{
  "num_attention_heads": 2,
  "hidden_act": "silu",
  "init_std_o": 0.00308,
  "init_std_up": 0.0163,
  "init_std_down": 0.00308,
  "warmup_steps": 44,
  "final_lr_fraction": 0.1,
  "batch_tokens": [32768, 65536, 131072, 262144],
  "doc_mask": true,
  "train_tokens": 294700000
}
Each number is 500 + 25 x the weight over its row's rms, rounded and kept within 0 to 999. Layers, rows and columns count from 0. Numbers have three digits each. The size before them is the row's rms in percent of the matrix's.

# layer 2 MLP down, 160x640, rms 0.107, rows 0-50, columns 0-127
108:526497481518509511505478515518440479515516490492458518505488515530498516480490482479486492508491521519510502508506500452482540512481526450464529539484484514494484487477530514479481542492498496525501458464504476527493526523508506454535480528480466477455464536476511464511501487546521480483462523518499532511495465482553509539472517469493493447506484523450480510511489505556506553496474
103:497487498455495469470457510546527493535506479506492465472520504471544554479495501490518513510485498520425506505500521472563514519519495502472546501546449494466515487493525493498512487492490492467519491486472501497474494481534540522471504511475467505489522471521482461518484491495494492516478502526531463503508471519497508509459486513498525495491525531516481511479474500497505499527527
099:477539498555506481539516521475488532484544511454482491497500502498518482474487544532524462472461530503482503494460530492522494501522531517502499521553492523522486500503474526503494451503508487537514533524492522500491499457504516439510465499526518485481540476524476521453506548494478516506495504548501522475512492503516532468478513543461484499521494481490495495475461496508534478513519
105:462528530500500507481484420526453537486534475506483471461502523469506464516487502496546495470444492509528520493485500551496472474546494464560490508504500471529482528533452495467528473540487532501500486523516520491504509493528496522461542473475523504478470501477472518521485501542478481474517500501527505510497515499494499502463529452514532503498489473470552487516512497464577510485517
109:556534540519455540524492472537480467539454532491476504508500534463512500499506518507487488494538504470504493466536470515452511503486492462497579478497509487517534539440487499514531535487473496484488482517505495516487517484509544478518472522499517510454493503528503471499461496495479501528491476505503479510465513517567446524523488481529484492533464510546486549499444476510513462510488
095:491457534516526495517521515533506508519497545514537519514531502454527500498466510512529522507524436465511553453513464514487530504468514487493526472512478474480521492473520541561525505511494543495558504486508479506555502507493506517474524506507467504498509491514524509470468487476434512494479468487489518502505501519508466509509486492494516481483503507518519521481534534510448532504489
094:476480480505526464472490412534488511490512523510507530516526472562485546521511500465485494525463517522510490512493525470487509495499501485492456514507455544491495550522492504494484484487527497523531509479488478507511464557487486536511452464515503512490498512472490503544570551487498477507498509508447503459524531499508494473522531490516472500479517448463515504510498540526515508511476
098:508504493557469487515527468478519463492494497517485463546532520496475492481531520553528479501496503464466530554463530458470531495486466516489469500473529525505539463514508490487479470508466506520556492518516554487443489474489519500528506481504474495498515534498532541512477501495524489440524498500515544475494500529476515523530481480549507490538523500524506528509496537497492546476501
091:503503485504523511471550510447497572540466496480446495475506499523539502485481523497516495517554549478554479487538504504509503505526492454477441459491491461490500495514442485521474471461522440507493494522511471498514526516509524474493471482452494506488498484496483521545493512535534530487536465514533533476506482532495501501497504482464491510571461516484499491488442467483497479509511
101:535508526535531506470512487485500503514510546517497496503528478449493507562502513507495478496502443499452506506482525477501547507509482499536489536513514471496508457522506486520520483451516486484469506497561517511500499474488496492516469514533551548538487487524511511498522524509474547471475519524530506494515517512480443512494508530512540538491488446472533540496484463486515508537462
101:532508526462498469496504564514457477498518510447494536484506499528533494527468481491498471508482485492492546479433502479484475513489492497516469526478530513510544528496477497479470496530508511475502543501526542497530498531535500508497519493493517478527482540468462457479517486506542506491471523480535485515521486538497510493525500450507484490492532496509515547488477481523471479507500
095:454436512539498484490493477548488512523519441498546501530513492501506477471529547461540477537465523518526507504496493506474490488531488435497475530512493532522474454497511469504488502525535509525497471474503489502516466503468505530494459483480518467503512512527518486505474466493498519499508542500498520471497530530462469525502511484496448527535491470504520530476520531532510482465511
106:488513499529505520537477432475478496523543525531463456462496525502503539483453471509471500447521488491517475500451550487533520503474511513506486497472476529513506502462497573506484483525486448521540476507486519490494495478450513426507471480494482469519497506503549492496416490476510486495509455493461473476478451542498470499498525527446486521536497511522487519478559541499560502499480
101:490455498500481491523522548585478493545478484498533494535487499447498462460493549458490464499461516467495492474523536567552536500466516525503509516518465508480497510533470456508520514523484517484450500519539512532522505482530526509499479506538509489468520498499494455509500492495503496505507522449540481511524457521525487528534449472478520500513514514499557512501481509469466452494493
098:499506547552521503507487515441507517508496492495484471549508496515489472499481507517583488427472504466520496477506508469474485513495500485486509558507473473542503486453528570472490516495537518511505512477519522519487494497489523509482469527466466533522524516512522484452553495480512494494514521485495525487466495483457513509505537523478468565539494491544468533489489480506506510471486
097:482507493489466502488480531514490521519506562534541492466522498543525518486527514495507495480520502514475539542510488525492484510495521491532484513492484483516499486499534527538481490518475497454518519491520545498493476535505487433472475487492518468478471519534486499514559497513447522477481514476502488551511546517495458378472473488517484530472495436483502509490482479549517501490533
101:490518474427478489485514496461481510485498502549489516534525476502522512451497504515489475485526543504500491494493498495496450509506519505472479494486485447530495505515473475430500480499509575488509501462526448518487468514514500563560510461488546497496473532467515524486516465483521524496513464537501485502546508513511522485488505478517514468530486507498515486476474469442453487477502
099:512511547513466528478510450592522508532488515507504434517497515457545493502465525513498515473521490543568493466514509460500501549488501495461518519443517513501528552564496532442510487507525465500501501534513527500505487493493465527491517501516512495460499522508518462506469506488542503490530449534474500473480521531501495556474496556498505506451505512557478549479491526516528489540510
100:460509511509494507467447511494501506539505486482485467483512510496457524447477476462501490523468484508488467523484529488488530514512452494524521491477498517512547512496450448497503500493487483516516521511477499483488464546511503529516489511485475481496484480522521480486473509503533507487473514462497516458511480511468499502490522472454471484481491535469491552549508545474517520535469
094:489463452472490509521513465533511506517509519485541508509474479539501497533461529485506505473503496525511494541466560472490520515507479499520508493487486482529533547492461497508514524515456514518444475524542497503490523482507493512538518548489464441480508500483520510440548496495467471458500482511527468504525507526493532510486438530450490519492508471495498514507522436522496517509469
094:496467526465518475511492482469479527508468521535467529506490515540493505526461503498521501511510470442471495519518524472471509495517486457470525519460502484479468502528567522510486494519507503532504506509527504493526536470496501484512493518505519488456496532469464510495492519485505485486507514536543498518539503521517515501513505484528428506518474480446516524442506515471559490513506
096:562544484434477514528546518453536500465481503464493471455534508516458509501487496471518499521505495468493525463462515470510517536505515481478517571525518483525496526470525518541522505487510503484491491536522510515518507574520525510505514493462486491540551509495472541517547508514491500495508478490503504469491466505474486505493569470508473513495502461461478475475520505486491517491513
101:497485459509497492493490491454517502533522494451475553502525487490500476526535478500501488490535472500514517526507510482486469529518508510503497504498541488534504477503474520499532521473489460497490481524481497517509525505505492482470513511527500501503490492510492504495435463564524467482548498507502473518499491527488534479487470489457475528525465467466508524471512516531504441505520
099:521483524491440499508501434526498525545495489447535486493511518497551511503515497513539515530501522491465511496489563531509502477497504464494516539481467487507508507542520481492535486526513518468497518535480494484508474498516517506486519466509452497481509467450486481480491505544494512500494509511464519532517488506503504504502510475513512471531560522485509517484494491526502450482510
096:519511558492489513482459521508537484460459495516543480527512508527525501487503538472493482489467538526481490542496507535483498498520477518517494486451523525523549487465526509494512528492509507500524504477495473479505491517485512505507483496520531493492480534519494477498568488536512483494477469489463501481516559507479501497491498476514497519518507495530485544524489493487531478485486
100:477473470509451501459513473477480493508516508518518496517545485480520508495514480502514443463480496531489530518494518451485517506459490519561510499486450506506481478508513507497503470489524556498507479552473506513502466503489499484528478498457506525463488462509479521462514482524530494458481465503483499486481522488493495524506501481474547527497523540526510527511504480503487494487511
094:528486473523502530506502495476500504464516506470476518544533493507460511514475472540540489491534503457477554532526476470488463531499490492509483463421480545499509539508520566508517497521508500512490507502495531498545442536471488500510466500456484514532467521486485538490490446495523487490496479459527483475494465520488529553494480538492484498492518494503466550490543515520465508459522
099:515528466516503488544457505477454466508488470491540482496539473516534462545516494503490496477468535452451529512486483520502497499536500486510513503527569492565503506480514565494495525486494488490510504480506534515515507492496478504531455519546489500482456502501483528474480501465500508498532509506467478494454465469511452516483520513536485538520519504508461486516489499512522539493456
102:536511497500503501474517559464488504514489513501484489466438457452527539512509515529516505487533506509474478523503453505499509531496526532496486519491519467544516472483552536547473513517489477517473519459533510492531501498500523482508498515508444487500496452497521487478509497522495526480483499505493497516486513482456531579461542482501480489490537495468490515503530525539488479496516
100:506478486506504485525534549493495497481505554492506525475469484486499485483479470478460515432501489486497496497543495460499526517519511481490521480490518482519522521522532497449507530534467498509564465486499497509512505504471517492500512527534477494496514489513481514478488439528512523497502498499492487523528448497526531488483484541485469511535473481505512513483509462548504465522520
092:533492506497490538533499539438511493514501474512496495485525466505515516536484514475504491474506472480546534498505490503462482527463502507527515521528492483497478520523506536464488499466527504524443471468473499510502473470469504490471480508463542453501523508516500514510457512501537501497540488514536473457479497530512498494482459557482468508548527489494530526509517512525495536498476
103:511466483552492530507536524446516519480484491462501469485536517547489529509545462486524502506468532509473455488496524503510489511522500492524495527481491500506509474506531478514483517499465479508459501495501512500493497512491514530471481508497531492471527493485460516558499504530512509496495535482519506491505493573492475519471495433519483459522498520409515510505523524527487509485519
102:502495481480501505520507479540464492506522501454476475479490512523559480491438473496477492507482460495417494549512503472522484496529534480523515511465518518520467535507499484527501537468501518518502528481508518478492551463499523501448517508495567501493521528497498491458523469517523483436516490494538493484535499509497505501497487501515512489487526496474517457464559498534487473533503
098:528471479510495491532531481477508509520471471425451489446484488499495476506483446506437503521492491529533512508517515479467486517503475487512510489450505512514454510473515486480509515490522486536481498502480537485469488494494513525458499498514532478453502518528459480517527462501463538447518526492473483512509510491534541476529521508462519452485534517519508460484486469523529455490473
101:520523501506522487488507509534525515498543521519518450520542500501490509515502529529532498470453477497497511495522482453505461540530476503504482501472502550487523490502452501493479485493530493507483480519497529522549465502481526505482504488476468474507480480507523479495515492536528517448488473518471522513494467513486520523521505458529494477502535543507483484515489473479526540457478
088:493479515447484498521502490515493480488510520500524502541493480473529550549528498473536481505513505481469517452552463485505497489511512508497487501513498547508479541459439507492460520499497505495528491483496503484483483468479500524490477528474470450490477546480510484475491462502535490462494480479496508457477558528500515482474534457487500484482486526474498547531516473506548513495500
097:473504505468499499513507485469576529471543520492510493509514476476500500485531542496463460508502504493488550500479482530472513531477480519493462505529475505537537467506504536511486494493510490494520505508512538470497505514489463515472516454527459494497507496505479505507462421477493493509501504543485457473505519511493523499510521509514513462493533484447465509505512501505493491506521
097:489505518498469524486485441499486490503488506525540513541518473495503508510494472537486529493505515487555492556513447483505494485531518489443523469506504464485515544494531471503493521502483498480475511502514525539503478505473505550507486503481484479513510521500514519512492481488502459491483495478517515505515498496460539523483442529518451510451522479489546484509481467479440511499494
100:494474500504503523510535453515471540486503463519470443503514483484487502469467518553503483515511499527513502466513471504488526506521559486502518508517498488545496448546505519526522492534469502547474486482533505518513479508501498492487507485508437515442510546503509525435510492520500498495481494449489504530533547502509533486507537484489512515461470507493465503517435549522462477503463
103:470504472508515493508497468526516488542509526511497497513534541528526503517505493513510514487506490512487519517525494513466497501514517486528465492508565523535509483480548502539451508467545479481567496527492491482518504479514441525441459480470503499515467472469482517514504514473508478496445489500484525449483483524496515508508459498475482507507504499509474504476496571455514501466481
096:481455500509519507496473516547527479530492523511514480462514482491506526523500498462551513487512508507516478474508533491532497505514482469513465437503515503490536447469444565484502503531448527523454488507508507482511534516498488459514481498466479477486505494497504507496520507503517496481560488488463512477491476505498558479498517517511527529523521470473519517509480472516541490506522
100:483542482514485500488524503536522534501470475497508497510485524475510470496490516498545493472499517516519516508472505509478488536456529503501511537512490479502580489523583452523493483496468543483498508500523481473471505524485456517509499434479481483440526492488506497493517522468538518502490488488541515532531491525494507586474512516499497560501494472489515536476500518470495538508511
095:551481499498497498515552483506531536554499458512468480527505516495485506518550494489465470470482543495514441473464516450565524509510527524521473491494460477524493510502549474491494496475487521468453527510488528512481479493484504519491537462518479487440495486504527516521504531530451573484475512481521455528477504529503508471496502470521523505496447529478518508509506460502475524531475
098:507490494507484467478471525498516555491521469485541495521488478488531465492528490444521482498491465492517502522428476494558508489499500521519510520499478470501528473485558480452505525498478466462465533496507512503487481484476513485489505485483429483541524450490487500533539548474491450509502497526516508458525525452531479502461499533507507486501451509544505505480526470453503450497515
099:516452499460509522485496494508563506473526482501496526484465513435501531473521504458466501521505519502491531496557488519515514503525469509508509473512522485497501539512464516505487527501518489467500548494477522514524526485526462503488499519467532493526503529486455531481524497480494496462471473517493480492539561539488566482538487471450504452475513489493492515512504474505510484533480
099:489499458522536490491486474510477524534482462480546525513491504498470484462515467495452486510520505544522495502480520458481496511500459502468541488483542506531532494506532452482516506502504546499502507473487524470541530530509466478509474508460524487497542513493475492535507492505535551498467540552505488489476488537527497534485493495489507517523505507537427479533506486517517453512463
102:496471500532505486487464502491488484543506471509474466535541482485489477505513525504494512468511477470522534510508484530451498497499521464499493516471501519515493559468482463511505520484540498484491475530489479465516513486512500505511497489532591471520522499494484528493533545453490491503482493472478470503500501490478497504477506440525499537537514500480474524481524502484491548494507
104:494420485529503516473507529564425486511508474480507523554477520534492476500469462522451456445524521490532480498503479505530491482499503497513511503511481448526478450516476520463500522515482486512494509471471433482461479506488517515485550494491495463492503515499481518515504503482545486486541472475454474495499457489488474559544501535473491495493527503517494513538476490531531559515518
096:533496526514519517506505539546449491497511504505505486515507507476511493488499494494474501482470538511483514529544469506508472522492498486493503491544527480486552459529479566533479504496491497497489514549509531497502492427500489505509529494516519504488520490526503520513511467506507526532457552517496467508502503523489552572539529502482470460487542468519559523475477499538543466481488
103:492561484473518531506488519511445463523503500446524443478481478530489486513433533526462470474471487511506466521507523517528485510515485521504548537479503519505526478490495491517527468495521477494540472527532476528508520465506494506554556477510534499511469502499477506482548563523462500527545507513534514532530460482494469494493465537522517466481503483532524520497492499519527517525481
095:553518493513471512527517479500516508518480520549477473470504508454521498484503508495516495490500520524524480502511460527508513480498466509513486518459485491483514481501507535463520473505499524525548554484548517502465471523510512492494510505516511483480498510523549475490444507482532502479495513464510520488478460499478568495472479499515527531498458522499493539530496484477501554494509